From a checkpoint of a small transformer trained on Wikipedia: 14 layers.
Each number is 500 + 25 x the weight over its row's rms, rounded and kept within 0 to 999. Layers, rows and columns count from 0. Numbers have three digits each. The size before them is the row's rms in percent of the matrix's.

# o: layer 7 attention output (transposed), 384x192, rms 0.0575, rows 318-377, columns 96-143
# v: layer 7 attention value, 384x192, rms 0.0439, rows 319-378, columns 96-143
o318 125:516520520537474514500517437475536503558524530528511511513515475488532510529507503477456517474465418510495454509472488499486471499519481513523506
v319 117:504499482500507525479490553518494510521555519495506491498504494557539488537497551482515490455493458489497469505540454486525491535469497468497475
o319 119:493505503496532553515499534535465464498507516513541496532472521515505483489522465495487467488479506511506522574527494494521492516480502464476527
v320 119:497484512487511508518444540516520518482506528505531480492509530468497471514512512533474505517527510525509455493523507530439499533539470453536489
o320 118:536518443485530522487509522496463525507553509492503497533509522543504534490503522535497498526511529450494516494522520475516502470475485527531559
v321 115:530498503455532495489514503499516459489475498523444545534488501549466519487484513485491474516492474507473513490464485499519521455480504460508526
o321 116:520470497477494495540500515530521507498478512480450503513525554456516456541512500496512447487508527533482454497486526488498467488513548513487499
v322 115:515507505512485508465466432497487541489495493550497473491505478444491540454541482477479517505480502508515535549547480501518470490464516511505489
o322 120:457517494470480545485502483529478494488460506495519504482562477458479521480465476471469461514513461481453510519494511502474501500487485485530501
v323 113:515483463517549531438520484458484506527477520500533475473473495535479548512503516511492529494466544500480489488504511485497514442493525532471519
o323 113:557542525504520473480483471460486436478550493469482496484469518486504515439485512487505520543484454495516492527505541494548460516485496523505494
v324 113:515533482551499455472520450524514484511508468535537543508482500480515505497476532461522492557503525496500531517521531484515502484487497491476486
o324 121:475527500514490499459503510531537528503525483496474460541502489460474492460504503468448465481491480430498534485493511522500540514532485554504497
v325 117:471479478495485535468508506514488499481537478505519520503514529464463533520530507498537469498526501510504481503498497533485497499504519496490519
o325 120:529454507510502481482556489495508507504491472542536514537502471498485487539533510471479506476517473521498511507513476490556519456515525515518523
v326 111:536494507478519559548516496478482475520484496475497495478459527512491445489531470527515469491500496514478493498550544478528515502488509482481489
o326 115:495479516515513487550510468518510468541493494496510502499494508517533486493471495475528521515473516502521467493479471512518470516502473506553526
v327 118:484503515520481470488523462501489532530481507526495483529461503527494558529485483478513520516534478476511453516478507489522513508494491511539516
o327 117:503554517514434467535498508496519498486489502512456515468520494508471476485500481501535493499505473513484481517510501514475492531504499492539476
v328 121:469501506497480498514513481514477462520534462510501485478456485504462454482504539489483507508518549524484511525528496507520539515466507523518502
o328 120:454519476495482466469523531466525488541509480478518500466502542481490479540535509536489539474493544539483513489497518520498489496539469503485498
v329 117:506515487499471505473458495521489477451504486545520459522536527530515506497506512483521492504507529503521498476496499519513499493463488508486502
o329 114:524540538529502524494490523567528522537499544473469497486505516510474523511498513516515483469479466495495456469518487521541484456487487435497499
v330 112:510487529504517480494436513532481512480462509497528480490487519516450530506519492510468498526467498523459518480473463463487494455463456517509489
o330 120:527489457524507518493495479501500472473466494488519515498554514448482504426479512520505449517482490471546451473504485482483481497499528486467498
v331 110:511502509514508517470490462550485500513494463461529489503514467492506501481515532472520527514513486478511543508485527488480480532459534506491492
o331 107:447500496519552476479502487507490528511504502518511490494508483497496532479501476515518488495517548535514542513553517500505490536529524467496482
v332 112:501498509503448514520449515507513508470509518466520505500494469503481487479489511521484462482486512500512511500479460481503500508545490432532502
o332 116:491484515484499494544537487516457534494476486496504468497516528543558459487481505534511472515498499531479514535512540513523520476490452456498522
v333 106:490513491527514526505497522477500513479448527548494477490491463441491501521508483537528446510545526495464498533487482493508519529533493497489514
o333 104:466466515521500489483523471448458504507502470490555510468504459498474538473517489505468478511519513532532492493514474509536517527461499546496519
v334 107:460465506456503540470459495476489497493497517499454522545486472483518510482538512518453467474500501506486506537525527460511512527511503512496486
o334 102:528472433462514513527495491491468449462500494516490466512494482486531553481527514501491493537471474495508549507518482523459515503456512506479505
v335 111:505478506491523505535533503517513524500426528505512514494459488548491472510524493477504505490499492522516489508493474470500501545496514510517499
o335 119:524512510508514526472467470510517491549489495460468510497525532517505542514492466482465503497494486512519496502508520457480523563463485449459494
v336 116:442511489490485532481465497555521487485493495522479512536495452486484494483486508493517508489458492531488521524444487533488508493513502508462506
o336 122:531502530492507496508507499484545485495492518483442458527518522510512534490470500486490495549504491491470524493464453534521507505518519515479510
v337 119:501502471504486477517490513462499503457477480530491517467496521529508490472436490477485518498486503493500548458488518484477478510486541444530497
o337 123:493465465492476490503490452516487514490491518497506468448455534473542482513512520536501538450438466491487489534482505503511479479479462467507504
v338 110:464484546502500507452461504518487476480519491477500485456486483470514459472471519540538453490499508486491514497509534497508474532519471493466488
o338 114:532501471498498523523478462547455503461508531528517475487516533464522504491458479491480502501478489551488486460533503506500486482528481489497546
v339 126:519466494508499519493496528523509482456481495494501494510504505523542493484435535533534455510500521509485493451465487517533461524476555495512481
o339 134:536477531489508497444480547536456520495498510499447465521483493529503499462482541474462502480475493542506475523501504471462463517487453528502455
v340 115:503537486511491494495510522484474515451519505511524484493494515500502504488530479523503520506490494469514519489445499475479509464536459512516436
o340 114:491491492514481505465523523520526505493440499485482499504494530494503487443492486488491488517510521490476454473482510485505478535517466525503497
v341 120:438525481500507527506496553484487506472482535452477546453515503482497501501505490494517521497513456518495445487524470491515484508484480496526483
o341 116:522485445449515482503495540514495522533471537473547491476527504501492486463501499513490493473471498526472531532509471502500472516540536494490479
v342 120:479523495484572521494508505466505488466484520454515495522531485476480490503485517494524494521495453513545503473490522472493545531503504546452507
o342 115:492455534486495505501518504488528524535510523503488454521469502460489475512481483464526491494527498533502517537499491461496482484482534465500497
v343 119:523511560515534487476458494560493493487513495447488524486456530502517487469452492498507482469477526483466487475527501498503567523524495527456522
o343 123:505532514489501487491556464519504512489514499538469536527477542506506486510527464440445503525480501500471454496464498520477492523483541501454536
v344 115:503488559548495490480488499509494505502489512515507541517490506455485495442479513461546523524491540479505471549518437502494494517484475516479463
o344 119:487516509484505531523507516516464507479521520515480510494535516487512476507502514496465498477496473498507514476535528546501482483519536466440525
v345 117:503513486513513493510446524489499505512488512491487513425462444506508533558512501525493503540473531518525459478494493533480461491493471520477499
o345 117:477538483536513515510484481449483512517510495516514480518515540517478538502494493551534520525500503493460487531477486496476462502499511498540492
v346 112:496480518482468519462489497500478483550473484487505479513505545492503534487451487446505471518493533520436492468476481468482488519481531515485512
o346 120:514517538503528510499504543456482449528466527495529498496503507509503486492493506497501476524486438447520465500504488587519487475517470472477485
v347 117:549503516488501524499510489473475509503512467506531485497511496528448523530513471515486489485479527478484497498525492482453537498428439509495513
o347 118:526530516536468505466499502476494484529550519488538554508479487492514493485510483481511435527515482510551506508527511475577502484466496530493505
v348 116:514482468536543547476492527507542490490494473476484480515455499484510534485505483511480468507509513476536469490482511574494495496428499480518471
o348 117:550484465509515502516483490555475495481486489503482521490522512482508534527478529500491539459540461527494546498486479506500476438516519499492518
v349 118:481499531497472475491547500499466530475484466497523474518510507497550530487523499498489476518510495532558529554499453518527467481501470485494517
o349 116:490507500485496503514507507482488503472499521528501456498522491521492503532459461517514525457503493476491459550542509496495515549488479484455494
v350 120:512554470522464468500516512503464499532504531520535455509531496493485467487481517488514489493486476497519468513512465536472478529479460479519503
o350 125:482452561544496490503526544498521511518525514457543499484496519490468495495506494541522519512539492480464543489456520485535478494510486498489487
v351 117:502512502528518486500535492491475479470566500483513510510508496513468489493488490552454450564487449473506506501534489506500464482467564518548503
o351 117:465522454464521495501478564522514526516470482470489501503523506489507511516507485527505502440501493484514454520510484468494510502496475543535495
v352 111:495506453510498539500488499499474474473502511486501500485479502479458491522512520521535484478507531492512463488528507547520502504475507490508461
o352 127:545489483496511468484495512513503518530517503556481495493504514548487535515452517467508480511531511466489512524481483512521472530509492493526512
v353 110:486518499556523454465530517487498521504532494511443526490460498493504498515476516482491524503507476549523555505437518523495463503458514477514482
o353 108:483504457473498531488535548505512522471509479527501484524483522461423492521513475503514499508475519531497465538530474492496495483503522520503495
v354 121:495500525508503491541480536500509437478485476506493527508489465498519498523482488495486507497525510482459494504552488553497555496450502537531489
o354 126:539522537451474484504493498526528513476531472495553481463505541518492543503526513526499454524501520488535512554490497519480511479520485499495461
v355 118:518526504499504577462546460483502476496534476497480522509536467512489515515520448526485517475485478512487530504484500525481486490517465477504478
o355 125:513472525502473543520484490503539506485477530480488502471509486526500470494497477461552479524467522504523532486542503490558496490505522483501482
v356 117:466497497536489542498473528518496497489504501476519513479497488502502455543513499498482494489483498471473512492495518521522482515483506523457498
o356 119:520469488505480527486505508511494512486495519478516477509481489463505533469515518537502477543497485492516573475506555496482458542534535498445542
v357 117:500525456527510503524473497487491507489515462525525503519493537492485509520537525505480530461511501538475481529508512492485476465469457474479554
o357 119:503511503525507545473515504496491472467502463551511506508518454501528514490489489463503481495525481460501515443457453497482524513483486522525472
v358 119:497522496488503458485467505497506490509497526489436481499485473517509546513494480503571484514506479516499521517484502483507484488541519469499506
o358 121:487520523488545420485472499493466491506471501472499497432469490489483450512522507509524496494470481506476460481486444542512545497488549518511459
v359 114:464500493529558517463520508499485498498488521507531541526509508525513504472521536450524514500530500498538490524493441552519479541520465554473463
o359 116:491519519527481502500513462525506524541525540513498546510489562453503511501521493454513476465514480472528563501488472531469524514564536509451444
v360 121:487512496520534531445490493534545488523549522495544501497450499509480458488502481528520495471535468562497467497511448521503462469495508506541516
o360 128:491484503537515517521532458494495551507502499482515530471531468494487525466488523473544505460506484498501556504509462490484465505480533509533496
v361 116:518490478481485455454537505514510515454538496496499510511501472498525472473517510534474529486486511525485513482464506477472486505519516523458475
o361 118:477566524501523506575510492487479479491485537529446506475502506485514483492537533467538485512498588473470521490495569501488532510532484525489496
v362 117:526549480512536496534515456509464539539517485506510550474491518526551482511497527525473508497499500486488521508518510501461490525539476459468518
o362 118:476523491457481531494486543516507464496483493495513496529520461493473512538456540506495434506518500523491501533493537527514480503465491551539491
v363 119:462510571423511548502475484526495471472486524514476480504508529501504531517496471529520507511528475490525472557447524514482526540478502498499504
o363 111:492501535513506460534496468489490512524503475498495489516486482501429525482505463518561489526538487530484494458512477484453543484518469485526525
v364 121:557507489481489500451476466494499516477509494529508491522511512467511455472481463503509499488539481481479477485541540514498538530512505532501500
o364 121:512461518478508523502498446456488512480514488507443466482505520490448466502496501453534558496527555524513549542522465542527490482456511491499506
v365 119:473509517555454505502510484503517542495511479482535518507482486478507504516459477560475480511479522479485490516482518471505550549486549533496521
o365 115:458540513505530492503525493489474509466519485564524528508506469502531490505510530505478481493475488502487496467508503486524514544546496489528507
v366 122:480508522584496512547529499496517477498488500499504481513477514505537495472505498546497526489508534533526501470467517470487500504514472530518519
o366 123:448471453511471506495539512508473538491532481471484541461512543478503485506528499501455531559464474470479503462458508534502482533478444459537500
v367 127:471480495503495525493541527517485498513502535470465489464515516487513488505536497426462472495516491476472528495450522486492517496508550516501492
o367 130:508452511538513538449547521467514478520533492507452501513525506473475475513505497469507491448499531477558483523479508523485518522460470492513492
v368 114:517537476461513528448482500525509498440490494502494511470513494492477524472517501514505493501508518439513506491441503480465512533433529471533488
o368 125:538488561538501526470513522530483500469477475509472493482508482487463506471521470458510493501520506505537475492531542459469511523451533501517507
v369 107:541483537487484500456509527487492515473484503491491471482521515507521575512502492485554507462531520501488513556517493530473521498525484508491473
o369 117:488553496484495511495517548507489468493513504474428512492456484499493509502480551491546543547476547515513569483478539558463474511485504499476521
v370 113:544455457516476499504492494483508482484465476497477502463464492482511473506512517506490497502480489496481457536460521521510520502493497521524483
o370 115:517497509477508519508504523485506490486532525473504496503493502481531517506467529530513534513543503549444511527516506460501520503447447526473468
v371 119:460553488518490528522485489487475506496515448503552521537495533518527540519533508535527503465522495483531464491508461512447502488522527473511532
o371 126:518499460507471515492541517501525494535505443477457512466464466498506530502504507504532490473492468491497513498530510448457505441487491504512422
v372 122:493493485488553546500462444479464521455513497491523481540510512482478522472516551498493512499487481522494490477503503517496477484509500436521496
o372 127:499498487529479496519498511476517488544485500503503514491497472468501553476475517512497532480508472500495497518479488497554510481476488475492518
v373 126:477502487519474510485508491479485508502487472484487493518503500481448480501482470513470507474543453517506518482501488502520481513489543521504477
o373 130:492486489514475495468504529513488521501470536467504515498510524559549516477533519470523477507489525510486487487513524498502511470537496503510503
v374 115:539509455504553463517518508548500492514484513498543489457496484490488489540526478503491533468530513544538460495468564522530491433511531507506475
o374 112:507531473528453506475482511508486482492484469499558481491489504505504509511493501497539553511483526553486468514495500446528467487474498502535440
v375 113:516505533511501517528524502506500494462497487525473456442489507476496498480492498518525481538513493491515492543492477479506522479516485509537494
o375 113:483521498459529484529484536487492499479492514532524497512474536465526493468516483498545494509540498496458513487511477502534462498525480502532506
v376 113:506525499528496524486500524481497530504464494506484499529514475486473539495464504473510516496515501466494459494504504521501551489527525514521516
o376 114:553512509499431471491515516526463483500521495527468482461530447509506483461521509538514493510499492471539548499524465514482490500519457498507522
v377 115:534506511504513507502510504522520547485512460501508519549494498513462523479505517518490492529515465477482442471481540553490548496517455507523525
o377 118:512507482490469455494518499482456494527484511503470508478523490525486494520516461508492472468476465488477545510493511479481480529496512511484476
v378 112:511511511532538463465485493501492489578456496538493526488506500462488463490525500521455540510498509509486533522511515530483453459496475461541525